{
  "d_model": 160,
  "n_kv_head": 5,
  "head_dim": 32,
  "d_mlp": 640,
  "norm_place": "pre",
  "norm_eps": 1e-06,
  "rope_base": 500000.0,
  "qk_norm": true,
  "bias": "none",
  "parallel_block": false,
  "schedule": "cos",
  "batch_tokens": 32768,
  "doc_mask": false
}
Each number is 128 + 32 x the weight over its row's rms, rounded and kept within 0 to 255. Layers, rows and columns count from 0. The size above them is the row's rms in percent of the matrix's.

# layer 6 MLP up, 640x160, rms 0.0763, rows 79-121, columns 0-79
size [ 99 108  96 105  85 106  95 104 103  89 101  95 103  85 100  98  91 100 102 105  95  91 112 107 113 103  99 107 106 105 106 102 104 112  96 102 108 103 103 110  97  92 103]
[[127 118 116  69 119 183 116 133 137 164 151 159 138 106 117 130 197 190 112 102 121 104 101 147 134 154  73 108 135 130 158 142  54 155 146 113 123  89 123 145 145 138 136 183 116 139 126 109  97 126  88 130 145 144 151 128 148 126 171 156 125 172 110 157 122 102 130 126  93 139 192 122 131 135 165 119 145 115 141 177]
 [130  95 132 141 150 103  74 191 156 102 103 116 145 170  95 116 130 110 133 110 104 104 200 135 120 133  75  97 170  81  95 170  74  73 119 121 167 115 192 127 138 122 116 113  95 103  93  68 129 144 172 118 171 144 106 153 115 141 183 142 137 138 162 154 115 158 176 145 116 144 106 103 158 131 149 111 133 104 151 122]
 [118 163 156 172 119 120 151  74 143 142 187 128  99 139 153 196 100 116 156 135 142  99 189 120 126 142  81 117 149 142 173 177 123 178  99 121  96 149 139 135 139 107 123 168 156 106 164  84  81 116 170  86 135 123 140  91 113 112 136 123  78 139 134 158 104 154  89 127 152  75  80 124 165  65  98 180 145 107 150 118]
 [ 94 127 163 166 103  74 118 124  99  94 178 111 113 155 118 102 104  99  92 138  97  89  94 135 167 113 129 134 151 138 145 123 146 187 122 135 130 126 129 165  69 123 164 183 129 139 103  95 153  92 141 110 111  68 157 147 160 142  92 118  88 121 210 110 136 124 154 117  94 151  97 182 103 151 163 160 121 138 138 161]
 [150 124 173 169 113 194  62  70 147 107 117  67  91 110 102 123 116 150 208 196 118 164 177 124 146 114 102 176 107 102 112 122  65 130 146 139 147 101  98 131 171 101  99 132 172 162 143 101  93  93 118 113 109 106 117 171 151 123 118 180 174 160 101  86 117 125  93 101 107 110 158 135 142  70  56 131  60 133  89 133]
 [ 81  95 161 123 130 120 110 169 124 145 149 141 127 148 144 150  69 108 125 152 120 131 134 113 123 176 170  74 180 130 133 108  98 103 150 111  47  69 144 188 138 108 100 190  69 185 148 136 124  99 123 118  82 148  92 153 139  86 159 150  66 116 122 123 162 111 115 119 139 103 151 102 129 135  90 151 115  95 140 185]
 [109 131  66  93 114 141  95 138 142 130  64 151 134 135 118 160 131 126 103 163  98 135 103  92 125 121 143 174 135 111  90 139 132 121 114  90  87 177 170 184 148 129 121 134 138 134 202 154  81 108 127 147 132 150 131 132 112  90  84 179  53 152 149 132 125 100 145 141 157 120 133 179 115 164 124 144  94 112 151 137]
 [148 127 134  73 110 162 163 163 150 155 135 113 119 144 133 113 134 131 132  93 170  86 200  98 111 173 133 177 140 209 108 155 120  84  69 172 136 130  94  83 157 111 164 143 169 166  78  97 129 121 124 144 107  99 141 101 141  63 102 128 107  80  97 183 158 158 139 119 150 147 155 138 138 169  82 121  97 168  95 120]
 [155 159 171 128 121 153 106 167 151 122 114 154 145 121 104  98 149  37 149 148 140  85 113 173 118 128 133 126 121 173 131 165 121 131  61  99 132 118 108  97 126 156 179 132  75  87 117 156 175 129 148  77 108 139 156 157  81 109  78 106 112  73 131 157 133 165 133 109  91 177 156 130 168 163 130 121 103 194 100 165]
 [ 90 117 104 156 134 117 105 159 146 179  94 180  73 190 160 136 158 168 143 136 118 135  62 192 177  71 157 145  85 156 136 183 130 127 101 175 161 118 138 129 138 164  86 109  83 134 117 127 162 137 175 112 139  83 116 128 178  65 163 109 119 129 105 130 106 122 103 108  95 137 187 111 152 219  91 127 145  82 151 104]
 [161 127 164 136 142 121  81 138 125  87 111 155 123 154 186 107 160  84 101 119  54 111 215 116 165 119 147 223  87 150 117  97 101 134 118 164  61 139 189  94 102 104 101 127 157 115 117 123 145  91 129  86 175 109 113  85 168  80 112 129 133 122 110  79 137 143 122 156 126 112 161 136 127 168  53 139 143  95 119  78]
 [ 97 143  94 119 118 125 116 111 132 110 142 168 127 126 151 151 135 107 103 100  77 145 165 137 148  99 148 106 137 124  75 113  97 147 165 102  87 137 180  91  98 114  72 114 128  98  98 107 109 105  97 110  99 120 146  89 191  99 162 114 116 128 214 133 129 108 123  41 157 141 134  98  95 116 126 122 130 143 117 100]
 [166 137 136 171  75 123 107  63 148 120 142 129 140  63 191 191 149 138 177 173 154 124 116 115  87 122 164 172 155  84 119 130  99 137 157  98 108  94  53  95 111  74  83 147 144 115 139  96 155 166  79 105 116 131 138 108 117 111  66 125 108 106 150 157 130 117 135  88 116 133 147 164 138 131  99 143 138 118 138 117]
 [105 101 148 183 142 162  75 188 169 106 122 162 157 168  93 136  47 116  85 135 128  81 159 169 124  58 110 133  47 115 109  98 139 158 144 110 157 163  91 159  98 131 109  71 169 131 127  83 136 209 166 153 106 172 163 158 149 114 146 130 157 123 140 151 116 161 158 135 140  96 132 101 162 150 154 135 134 146 169 150]
 [133 139 107 153 110 141 151 137 126 119 131 163 157  70  99 117 135 157  92  76 147 147 134 139 161  84 168 132  34 114 143 135 132 125 112 197 147 171 125 153 166 161  63 160 140 136 121 105  84 100 150 181 148 130 174  41 118 135 167 111  65 153 166  85 119 114 145 116 116  83 177 124 153 101 144 198 101 113  80 139]
 [134 112 125  34 130  98  82 148  66 139  66 155 130 122 160 151 169 119 113 157 148  97 104 122 135 132 179 159 199 116 138  83  86 153 112 121 143 109 135 111 136 111 110  93 146 155 149  73 125 122 139 155 142 124 160 149 144  71 127 131  74 169 142 113 120 110 117 157 103 148 129 136  99  86 182 139 184  99 206 140]
 [151 134 162 163  77 184  81 124 169 151 123 145 100  95 188 154  97 146  96 155 100 111 152 129 143 170 114  41 123 133 133 143 185 111 133 108 118 102  82 121 166 139  95  66 138 158 155 136 149 111 151 120 195 123 151 138  79 166  70  97  91 140 132 131 116 184 125 114  60 109 155 168 149 172 176 165 109  93 153  85]
 [ 83 111 174 147 119 128 163 146 134  61 168 162  61 101  97 133 143 144 113  80  84  65 142 188 188 134 100 117 135 172  95 165 143 152 134 134  89 133  75 123 124  77 171 124 135  98 131 119 158 128 142  93 122 154 139 135 169 134 135  76 122 145 111 125 103 120 164 156 114 177 208 132 163 183  94 125 126  90 190 160]
 [106  88  80 127 152 102  88 128 119 181 134 134 123 112 129  66  63 157 162 156 105 130 114 119 162 181  88 137 108  90 107 173 153  80  76  97 120 202 177 161 143  80 150 144 112 128  99  75 147  66 120  50 101 194 144  90 186 123 113 145 174 171 139 115 110  98 148 171  98 107 128  74  93 146 217 116 144 126  95 127]
 [142 134  99 158 166 143  69 189 131 129 153 189 130 120  77 104 172 156 131 137 146  79 124 139 159 171 123 197 141 126 144 113 144 176 130  94  63 138 121 124 124 108 192 165 134 161 135 119 122 154 119 151 109 128  64 114 141 122 124  81  90 101 169 148 132 147 109 147 143  46 182 112 154 177 132  94 105 179  91  73]
 [105 186 124 122  75 121  97 164 141 154  97 131 113 120 135 183 176 104 135 173 163  55 140 155 130 147  93 171 103 173 105  92  99  80 145 143 149 103 194 131 104 122 150 157 127 174 180  86 153 105 126 137 164 137 146 173 147 101  55  97 145 148  88 147 120 168  79 151 175 104 131 157 157 145  81  67 190 168 138 133]
 [168 170 167 104 129 162 139 169  78 126  92 153  76 126  95 135 154  96  90 139 160 104 142 121 160 147  90  59  89 122 171 187 132  86 106 116  87 155 139 200 109 178 126  81 127 175 104  92 101 122 154 110  78 122 125 120 161  90  68 137 133 150 150 105  78 139 125  72 130 141 110 135 113  94 144  57 123 183 110 145]
 [ 76 128 149 139 116 137  94  95  76 167 127 100 102  88 198 113 132 119 162 116  72 101 147 118 119 122 209 101  91 100 158 167 177 118 115 113 124  83 169 113 116 108 125 153 130 139 152  45 124 116 137  63 126 170 169 141 155 132  98 131  61 141 175 143  71 100 135 133 111 226 181 138 154 139 103 170 122 131 117 147]
 [151 128 130 154 133  74 127 136 112 180 139 105 126 100 115 108 124 155  80 105 102  95 131  76 190 179 114 159  82 185 114 161 101  95 126 139  94 127  97  93 111 108  63 132 163 104 199 128 127  75 112 106 143 136 164  60 123  84 150 140  75 194 124 129 102 115 107  67 122 133 132 117 121 128 168 122 158  89 188 127]
 [ 77 140 104  64 157 116 174  74 130 147 132 147  75 123 138 122 148 111 150 146 103  93 137 152 100  65 128 163 109 115 146 132 114 158 129  91 128 131 107  74 153 121  97 147 144 168  84  77 159  97 107 107  82  89  74 135 186  87  98 121  87 153 100 177 122 103 137 145 124 137 185 118 114  73 140  98 107 126 178 140]
 [149  90  96 170 140 114  69 121  87 111  69 136 170  93 162 137 206 113 144  78 155 161 164 159 119 107 107 166 129  71  99 206 143  96 127  95 148 111 173 151 134 166  78 120 117 127  95 152  82 134 128 121 120 101 127  69 118 112  74 147 117 173 166 160  97  72 134  99 152 140 178 112 137 166 131  86 121 142 105  94]
 [147 138  87 101 160 129  99  65 128  58 135 164  94 130 162  83 159 132 179 148 129 139 117 105 143  72 118 147 145 148 187 116 137 173 130 146  88 205 118 103 179 114 133 216  99 107 187 134  68  70 121 173 116 133 193 121 170  92 133 107 139 187 159  99 138 145 115 126 125 184 110  70  87 109  82  86 117 100 119 132]
 [131  91 176 127  95 142 125 171 134 182 156 206  99 185 171 127 121  82 128  93 100 173 152  51 107  28 144 167 101 146  88 111 144  91 150 147  90 108 161 134 172 114 133 106  52 160 125 105  93  98 134 140 135 112 107 105 126 123 159 138  96  82 134 186 134 121 105 105 139  76 176 119 159 115 155 124 120 112 129 150]
 [154 139 114 133 153 175 102 120 106 171 162 139 100 106 191 135 141 116 128 138  99 138 169 121 107 149 171 134 142 109  99 121  90 113  78 152  99 156  78  80 156  92  80 105  95 105 151 113 167 145 129 117 163 172 154  97 154  82 133  93 121 138 122 137 166  82 167 116  53 172 147 187 116 160 170 101 103 137 132 104]
 [ 99 176 124 144 124 124 137  95 135 161 107 139  78 138 104 171 185 146 123 124 129 178 156 118 160 119 105 121 146 130 166 140 141 139 120 136 180  98 135 163 147 144  54 174 147 118  92 116 137 144 169 131  91 121  93 135 153  96 107  96 136 177 185 149  83  60 131 169  26 118 174 133 122 181 168 118 124  70 138 110]
 [156 110  83 119 104 122  92  95 158 147 179 125 137 145 155 146 150 149 108 150  72 153 119  47 157 176 151  87 171 155 105 175 102 136 117 128 154 112 169 185 167 115  99  91  73 166 102 126 188 130 159 202 182 148 140 107 118  93 146 161 129 124 138 142 121 138 155 100  86 116 166 149 161 112 167  76 146 112 154 132]
 [180  69 173 134  89 130 116  84 155 162 101 104 172 132 165 205 190 178 102 103 124  99 124 143 120 143 147 168 107 114 156 102  99 150 162 178  68 123 127 139 117 103 178 159 129 139 105 175 122 106 154  74 152 176 128  66 143 140 134  24 174 121 100 117  75 123 113 156  93 178 141 147 120 165 125 143 116 108 128 104]
 [178 145 151 144 126 142  86  77  35  77  98 104 159 166 142 100  62 108 127 124 141 103 192 138 112 125  78 214  94 171 134 124 114  89 130 104 132 160 141 152  86 171 186 114 119  97 131 108 162 168  96 122  92 130  94 101 127 121 118 164 160 126  75  90 160 121 134 110  95 161 142 139 174 124 108 105  88 120  68 140]
 [117 147  96 142 198 120 123 120 105 196 138 136 160 153 119 114 132 150 102 109 113 146 133 122 156  90  85 145  68 152 132 153 122  97 131 103 142 162 136 168 155 147 110 173 155 172 150 129 116 103 132 106  76  89 128 104 140  53 107 152 138 141 129 119  93 128  88 135 122 144 181 166 130 104 142 153  76 146 173 131]
 [121  63  55 186 172 114 146 143 110 121 121 111 159 101 109  97 146 132  52 152 161  69 115 112 155 102 123 172  94 126  78 177 133 117 127 132  93 115 172 102  42 127 114  95 126 174 138 135  88 159 166 163 145 119 139 154  99 144 169  64 109 104 177  79 119 121 170  71 135  92 103 127 108 155 166  96  83 133  57 197]
 [129 105  96 183  76 142 132 112  93 150  73 120 122 107 178 190  97 120 114 110 113 174 145 109 127 123  92 160  94 129  90 146  96  88 171 118  94 128 130 155 134 121 123 161 107  73 114 122 119 123 178 173 123  90 201 126 124 119 132 197 156 105 164  78 142  79 133 126 166 152 111 165 129 104 124 147 103 195 153 124]
 [140 123 101 103 125 147 210 105 130 146 160 143  88 106 155 177  89  74 154  79 124  83 124 140 123 124 126 102  59 143 123 121 142 132 135  88 158 130  95 119  56  96 193 161 136 109 150 156 115 135  89 114 124  73 145 175  86  69 108 100 160 135 143 155 134 135 107  88 133 135 187  76 165 132 128 200 102 184 140 159]
 [197 180  92 101  99 166 114 151 108 148 131 104 162 142 163 168  74 137 129 105 138 176 133 116 164 171 180 129  68 124  99 114 189  62  89 163 144 117 110 133 113 167 142 132 171   5 132  85 181 140 139  99 118 115 161 149 135 125 133  90 177  94 119  90 133 165 158 135 159 121 203 112 155 136 155 156  85 100 100 100]
 [157  95 118 101  91 161 162 113 170 114  98 104 133 114  85 153  71 100 128 105 144 118 101  79  83  93 137 129 114 166 169  85 193  84 156 158  78 121 115 103  78 141 135 119 106 142 168 117 162 128 109 130 175  83 153 142 151 107 103  94  80 140 103 149 129  66 115 159 172  86  78 169 176 163 123 157 133 115 166 108]
 [164 108  49 107 118 135 136  84 147 112 182 170 116  73 157  80 112 101 120  90 159 120 104 126 138 112 135 154 108 120 174 112 172 154 106 159 161 112 203 143 129 106 161 127 156 157 119 119  88 133 154 128  87  77  81 132 163 175  96 122  98 158 121 154 124 119 147 101 141  62 182 175 112 137 124 236 171 155 106 114]
 [110 123 152 121 122  99 113 140 123 128 154 134 143 115 147 123 116 180 124 125 154 136 141  99 118 139 128 197 184 156 168 155 104  95 140 102  59 160  99 147 128 106 100 200 125 143 162 137 137 178 138  70  61 173 165 128 185 166 208  78  93 110 124 145 156 157 181 107 127 188 140 116  29 180 135 138  89 120 152  89]
 [161  93 172  40  99  99 157 155 151 113 148 106 212 190 188 126 130 118 136 119 160 157 168 148  76  74 141 148  96 107 137 125 158 107 128  61 155 125 119 117 177  79 126 137 147 145 138 120 160  90 150 103 145  86 105 112 122  45 111 103 127 157 142 109 161  72 148 110 160 151 183 115 110 160 175 105 124 155 110 133]
 [135 133 114 169 115 157 164 105 121 144 105 140 116 164 127 184 101 146 122 110 146 127 227 164 124 104  95 142 154 123 145 122 155  74 164 161 191  84 188 130 139 181  63 154 102 157 123 114 146 148  88 110  94  57 168 120 144 108 167 120 125 130 129  85 146  96 144 104  97  61 140 108 121 162 124  82 133 154  80 128]]
# layer 6 MLP down (transposed), 640x160, rms 0.105, rows 79-120, columns 0-79
size [116  99 105 100  89  99 105  90 105 107  97  87 109 100 127 100 107 118 106  98  89 100 100 101 102  89  94  87 107 103  95  90 115  99  77 105  99 105 104  93  92 116]
[[143 132 121 135 175 168 180 174 111 147  79  84 141  93 174 189  86  65 119 140 127  84  54 135 141  85  92 131 116 107 139 113 184  98 118 146 130 108 136 147 212 158  89  77  91 150 133 118 147 126 143 173 110 101  77 166 113 142 103 146 133 149 170  94 205 118 164 138 115 143 153 149  84 103  76 167 113 118 163 108]
 [102 185 123 120 179 167 128  97 121 108  91 154 157 133 160  98 113 129 130 160 135 102 173 150 106  94 101 138 151 130 143 192 145 137  76  77 114 174 159 110 160  30 127  69 132 111 111 229 137 108  82 132 126  95 102 134 102 126 132 188 140 141 109 174 121 135 124 149 122  94  44  93 132 164 115 129 134 169  89  72]
 [104 173 177 130 144 171 166 104 166 115 174 191 141 213 171 154 175 103 137  98 143 111 135  91 128 158 179 130 147 174 152 173 120 148 123 170 135 109 131 187 123  84 103 174  81 168 120 111 164 119 129 100 104 152  80 117 120  74 114  74 119 167 121 144  83 160 149 192 115 110 147 130 169  76 129 131 117  86 145 160]
 [104 121 213 124 135 147 111 145 118  71 148 143  34 151 115 150 136 110 122 177 151 167 175 124 160 160  98 163 174 131  88 121 112 117 141  90 207 138 153 196  66 155 146 107 122 147 176 131 132 120 120 124 133  90 167 176 154 109 104  70  72 123 176 119 135 147 137 110 111 152 101 121  70 111 126 164 166 128 105 154]
 [154 140  82  90 138 139 142 163 135 187 149 103 102 159 113 128 161 104  69 109 109  94 153 144 122 157 132  79 150 176  89 122 131 121 150 144 145 136 130 121 124 158 103 116  81  61 167 154 187 107 103 100 133 145 116 140 155 116  64 110 138 138 119 176 122 111  42 162 131 119  78 112 118 117 103 157 169 145 150  70]
 [115 135 123 106 180  83 119 160 147  97 186 119 153 164 176 155 143 143 181  67 163 159  81 114  97  96 127  94 155 108 161 156  96 145  91 132 134 206 116 138 131 103 133 130 111 114 131 173 144 128 132 104  76 142 121 136 178 154 169 123  89 159 160 142  85 132 123  72 124 109 119 118 102  94 101 135 136 129  79  80]
 [134 136 162 133 119 122 187 110  91 150 112 116 121 133 169 105 155  70 137 164 169 131 110 154 175 175 116 140 120 154  62 159 111 109 121 205 157  86  63 107  84 190 169 172 140 135 130 139 144 104 141 119 132 165 130 134 153 134 124 152 125  70 100 117  94  96 131 101  98 131 170 129  88 183  90 110 146 160 176 143]
 [ 97 164 117  84 137 156  98 142 167 141 131 173 140 106 139 140 102 126  89 180 120 102 104 166 173 127 132 104 128 176 119 139 159 149 108 129 167 110 135  86 105 121 153 138 178 155 135  88 108 210 109 194  87 150 118 101 140 111 149 179 149 106 123 110 152 133 194 131 143 152 117 178 138 109 168  86 115 166 149 170]
 [174 152 103 137 164 104 119 188 130 112 138 114 152  88 105  91 145 106 135  87  92  55 172 122 118 147 178  99  89 113 165 110 127 114  76  96  97 103 147 138 130 156 137 120 126 118 130 119 154 125 137 126 185 136 121 201 129 143 155  87 159 137 132 195 123  93 109 139 134 144 151 147 171 178 146 118 138 100 153 134]
 [125 159 167 188 103 106 172 102 178 116 119 199  71 114 110  87 139 123 117 143 143  89 168 129 123  61 137 124 181 111 117  59  88 150 145 132  53  79 116 106 147 126 143 146  87 129 157 182  87 134 135 126 112  92 159 156 151 200 156 139  89 125 138 140 192 127  21 130 151 145 105 170 159  95  78 115 152  86 186 149]
 [152  93 120 138 102 145 128 133 151 115 117 106 137  97 157 123 147  94  62 162 179 132 119 181 156 124 108 158 153 120 137 106 129 113 136  89 153 135 100 147 107  92 102  99 181 119 178 163 112 149 102 130 130 152  78 142 140 141 137 133 151 141 139 173 122  61 151 115 129 119 101 126  99 111 120 157 176 174 111 114]
 [ 83 195 110 146 144 117 166 116 137 165 159 123 134 107  90  59 111  96 132 140  95 110 141 105 103 178 107 125 107 146  86 136 112 160  97 110 120 119 161 165 137 138 138  92 125 118 109  87  97 157 132  97 161 131 108  62  77 128 132 177 108 130 113 152  84 123 179 167 115 129 151 155 103 129 150 211 124 118 111  56]
 [147 117 151 156 152 115 131 140 154 165 115 144 100 108 135 160 123 182 134  99 183 143 108 156 110 104 182 173 199  91 110 142 155 159 133 124 160 182 157  97 126 132 154 128 142 138 140 142 132 168 101 117 137 119 145 105 100 122 105  83 157 143 202 171 129 120  96  74 144 162  66 159 100 108 159 173  97 101 116  54]
 [ 96 143 114 130 155 159 131 147 118 155 117 138 131 186 115 162 139 111 104  85 129 132 101  86  41 135 124 166 124 115 109 183  91 138 154 148 106 126 134 127 141 194 115  85 116 124  99 119 135  94  95 115 152 109 190 120 183 143 184 102 195 180 102 181 129 176 118 109 121 148 100  68 172 127 148 152 126 153 101 157]
 [122 117  94 173 146 131 134 155 101 148 161 125 127 162 118 109 159 105 124 114 121 107 122 137  97 202 143 173 111  81 100 119 110 100 178 105  99 162 154 107 156 125 123 125  83 143 103 143 130  73 120 164  74 163 154 148 165 121 175 115 116 112 108 181 113 112 141 115  90 197 144  97 155 190  60 121 140 153 153  89]
 [127 138 140 131 122 104 164 124 101 123 117 103 115 150 151 107 161 130 153  94  89 122  79  54 131 124 178 201 110 145 154 115 134 102 112 132 118 124 200 169 157 176  87 194 137 144 132 109 132 119 124 139 151 112 172 169  91  96 107 103 138  84 127 131 163  94  38 130 179 143 112 161 141  47 104 182 164 151 155 153]
 [121  55 117  90  97 153 150 133  81 101 142 143  53 113 123 119 186 102 105 134 152  98 137  91 105 192  97 128 154 165 175 121  91 189 130 164 119 148 157 113 168  82  60  86 119 110  76 131 156 142 212 152 168 157 154 178 140 124  95 106 151  85 121 154 141 115 114 131 161 125 134  87 169 113 112  75  91 117 124 116]
 [106 149 146 115  90 109 101  99  94 114  76 157 114 237 157 133 106  91 110 182  83 172 148 130 162 142  67 113 145 142  89  82  96 153 145 144 173 110 126  74 177 118 159 136 118 150  89 140 166 124 101 110  87 174 144 148 134 129 126 103 177 152 104  82  77  76 167  72 117 141 120 144 123 126 150  88  95 116  76 125]
 [217 171 144 141 109 159 188 105 153 172 115 104 163 107 175 141 143 176 148 115 103 128  85 108 117 173 118 188 103 106 136 104  99 190 111 135  55 135 127 119 113 183 139 113 147 111 184  95  98 135 143 198  95 133 103 126 126 109 126  74 125 117 100 171  97 135 207 134 108 156 160 122  85 144 112  70 112 136 125 100]
 [157 113 175 136 144 140 129 104  64 127 140  55 136 128  96 110  73 157  93  98 150  97  40 148  79 153 141 141  99 101  85 144 131 101 146 148 110 148 125  79 174  94 152 169 118 125  96 109  68 167  85 142 156 147 108 149 151 167 103 127  77 138 140 102 133 123 136 134  65  99 118 108  99 129 119 115  92 110 113  99]
 [ 93  92 117 148 197 171 100 169  56  85 184 105 136  86 141 147 160 183  93 139 121 168 104  92 177  90 111 154 141 156 151 177 132  94 138 123 200 107 135 125 168 128 111  82  83 122 185 163 111 145 147 137  91 136 174 108  98 117 112 157  99  93 117 116 145 167  90 159  98 190 128 131 111 190 140 211  64 116 148 158]
 [116 154 119 128 168 202 160 106 125 144 126 111 164 105 142 211 143 152 135 110 123  96 107 155 127  93 144 108 131 142 148 172 115 117 165  70 148 114 143 143 132 141 124 129 174 109 153 131 151 143 111 132 117 149  63 144  92 129 166 177 145 114 105 125 163 175 135 148 182 168 163 110 116 168 119 194 124  68 117  66]
 [118 124 139 116  71 121 100 143 132  99 127 125 125 166 117 176  68 124 122 105  93 116 125 166  53 120 125  85 103 148 162 121 136  95 187  79 165 200 105 155 114 128 167  63  85 122 135 170 130 138 109  86 187 139 205 103 160  89 118 132  55 167 128  83 111 143 120 143  65 130 103 137 111  82  38  81 155 157 110 176]
 [ 95 185 104  99 186 142 167  89 112 164 110 145  94 159 123 144 131  94 159 129 118 117  36  73 108 125 173 148 114 132 161  95 100  89 103 131 137 146  79 103 122 110 122 107 159 135 159 153 118 118 130 126 180 103 122 159 153 217 174 123 123  96 160  78 123 128 115 124 138 171  90 118 133 162 144 149 150 117 127 129]
 [125 162 144 112 125 120 124 127 128 110 150 118  76 154 191 165 121 165 182  70 163 134 121 121 145 144  89 126  98 149 127 152 102  75 101 138 153 177 201 149 120  99 119 124 125 128 144  87  77  95 124  74 160 149 100 153 168  93  72 140 144  93  63 135 148 120 109 118 141 129 198 116 181 122 139  96 159 115 109 100]
 [140  86 150 110 142 102 162  71 138 136 129 166 111 140 119 179 215 141 111 120 143 158 134 146  89 146 137 149 109 126 133  58 158  76 144 133 150  99  77  72 189 183 125 104 165 144 119 139 131 152 125 123 129 101  67 171 136 127 120 165 183 101 136 110 125 117 169  92 121  80 133  70 141 179 145  90 116 141  48 111]
 [205 119  89 124  87 167 138 100  96 152  81  65 143 161 152 131 106 135 142  92 105 147 135 172 141 154 153  93 126 134  58  75 140 163 161 140 164  97 106 157  78  92 120 118 126 165 131 190 118 137 156 129 143  87 118 131  99 114 144  84 118 124 129 141 183 137 144  86 153 117 131 170 205  84 181 125  95 111  93  70]
 [125 154 112  64 180  65 138 125 106  79  88 130 162 124 107 141 114  84 164 109  94 114  99 101 119 141  88 167 142  98 160 114 104 171 101 101  91 117 109 115 164 127 132 117 144 146 125 120 140  89 163 105 148  96 136 138 114 120 138 132 146 153 176 147 104 141  35 146 105 190 182 144 145 111  98 136  73 163 122 102]
 [ 72 113 159 101 130 121 160 156 122 158 169 200  99 169 132 158 102 140 111  40  89 131 117 128 118  70 124 125 159 127  84 121 104 177 137 117 145 145 131 148 127  96 170 136 110  79 113  97 147 133 148  92 193 136 134 116 174 119  74 201 143 118  80 104 109  99 163 136  62 161 154 127 128 137 200  82 164  96 104 106]
 [119 195 130 157 157 120 154 117 109 148  81 136 115  83 124 141 103  69 144 156 113 116  58 165 176 123 174 168 110 120  88  72 176  86 188 102 132  67 128  74 149 158 126 142  91  83 151  82  99 155 131 133  92 128 106 147 129 115 126  88 120 129 180 139 113 147 102  93 130 118 117 130 101 129 149  88  65 186 125 181]
 [163 135 102  93 139 150 172  60 142 134 149  78 141 112 139 180 168 144 144  57 143 176 145  75  75 112 145 109 122 107 123 139 113 138  76 128 124 139 113 131 139  76 156  56 138 138 132 131  96 158 119 118 124 149 130 198 160 101 109  97 160 161  93 167 113 102 116 156  84  90 125 159 145 114 149  97 105 132 135  67]
 [ 74 112 119  87  94 110 139 174 177 100 105 118 149 117 117 105 119 138 129 150  96 170 109 119 147 150 117 113 113 118  93  71 143 132 177 133 192  90 135 121 162 199 143 135  87 146  87 169 112  71 140 111  96  82 105 182  57 116 118 164 108 174 159 131 145 190 186 133 157 106 168 137 137 107 140  67  66 170 105 104]
 [140  76 108 103 154 118 112 132  83 192 158 112  82 158  96 126 112  60 117  83 143 113 139 131 129  96 135 121 181  62 217 150  93 141 101  99 116 111 143 118 123 130 135 155 137  73 151 121 121 124 117  88 177 143 159 140 136 186 157 132 178 140 169 160  99 131 143  95 120 101 140 164 122  66  91 160 105 125  96 105]
 [ 74 141 144 161 159 158 141 142 198 104 171 165 123 112  98 175 166  82 159 133  90 141 122 157 186  99 182 113 143 130  73 110 113 146  77 115 153 104 129 156 113 116 110 130  92 101 145  91 164 167  87  68 136  67 115  92  72  69 158 179  93 121 177 106 121 141 121 142 131 107 168 141 144 129 110 109 148 143 103 174]
 [116 149 119 112 162  84 136  66 115 188 135 150  84 144 159 143  84 114 130 133 142 108 134 164 107  96 148 156 152 180 149  97 189 129 154 123 113 140  91  92 132  87 172  44 117 169 141 153 113  80 136 116 114 123 107 157  77 171 128  92 162 110 113 168 156  94 130 126  88 127 138  64  64  65 116 153 111  99 131  79]
 [161  83 128 164  88 137 117 138 170 118 107 146 174 107  84 118 124  69 101 137 118 146 108 133 106 115 115 217 169 130 129 171 127  65 139 172 142 104 105 113  79 166 132 151 132 135 175 114 131 121 143 142 140 178 111 168 101 111 104 137 110  71 159  59  97 134 115 156 146 179  62 124  87  97 204 119 165 200  95  96]
 [138  99  58 104 192 114  72 134 165 140 216  90 102 153  79  40 173 192 145 106 101 173 139 117 109 101 161 110 148 101  74  56 113 171 133 115 127 179 105 122 126 133 156 128 129 117 119 147 145 114 153 182 142 100 115  99 110 138 125 143 135 133  96  82 161 111  93 137 121 150 142  94 126 124  90 180 115 153 160  93]
 [110 152 178  94  66 136 105  95 121 155  71 120 120 147 135  98 101 123 124 121 123 101 107 130 167  99 127 123 128 145 122 165 208 150  54 138 217 199 109  81 113 166 104 151 129 145 125 146 129 135  92 121 120 112 121 120 142 176 150 143 122 165 115 101  43 132  79 162  96 128 122 151 142  97 176 150 102 137  97 107]
 [158 198 114 160 129 140 161 106 115 185 150  91  91 111  87 124 110 169 112 114 119 133 114 130 168 148 136 124 168 103 108 152 154 137 141  65 158 143  94 120 131 150 132 149 103 166 120 103 196  90  97 119  79 152 141 125 102 145 141 133 119 150 116 118 163  96 128 162 155 158 155  89  98  99  91 113  65 213 104 152]
 [109  79 132 109 110 157 126 141 144 123 166 160  58 141  98 118 153  86 164 158 126 165  82 122 138 183 150 152 133 141 109 194 123  99 110 135 143 165 151 134  66 143 158 103 111  78 148 163  90 215  65 141 108 154 125 157 129 173 119 116 152 121  73 165 157  89 137 120 155 152 143 134 202 145 108  96 177 105 138  90]
 [136 150 108  99 139 181 133 160 155 114 195 180  74 104 119 121 171  96 143 118 142 158 138  90  78 160  93 152 144 147 137 131 128  99 140 106 107  75 130 183 146  76  55 162 101 139 128 138 151  96 118  88 184 127 141  53 118 172 138 148 144 153 161  92 180 108 149  93  88 111 124 131 147 120  86 154 134  61 121 139]
 [195 105 138 163 142  92 121 117 161 115 137  84 126 137  79 178 102 146 126  97 182 133 154 154 127 161 129 135 149 106 132  80 179  76  98 168 127 200 120 170  82 174  85 174  38 170 112 108 106 137 151 121 109 141 158 108 185  90 134  92 109  90  99 148 105 126 143 115 134 174  99 112 147 101 128  67 105 120 128 131]]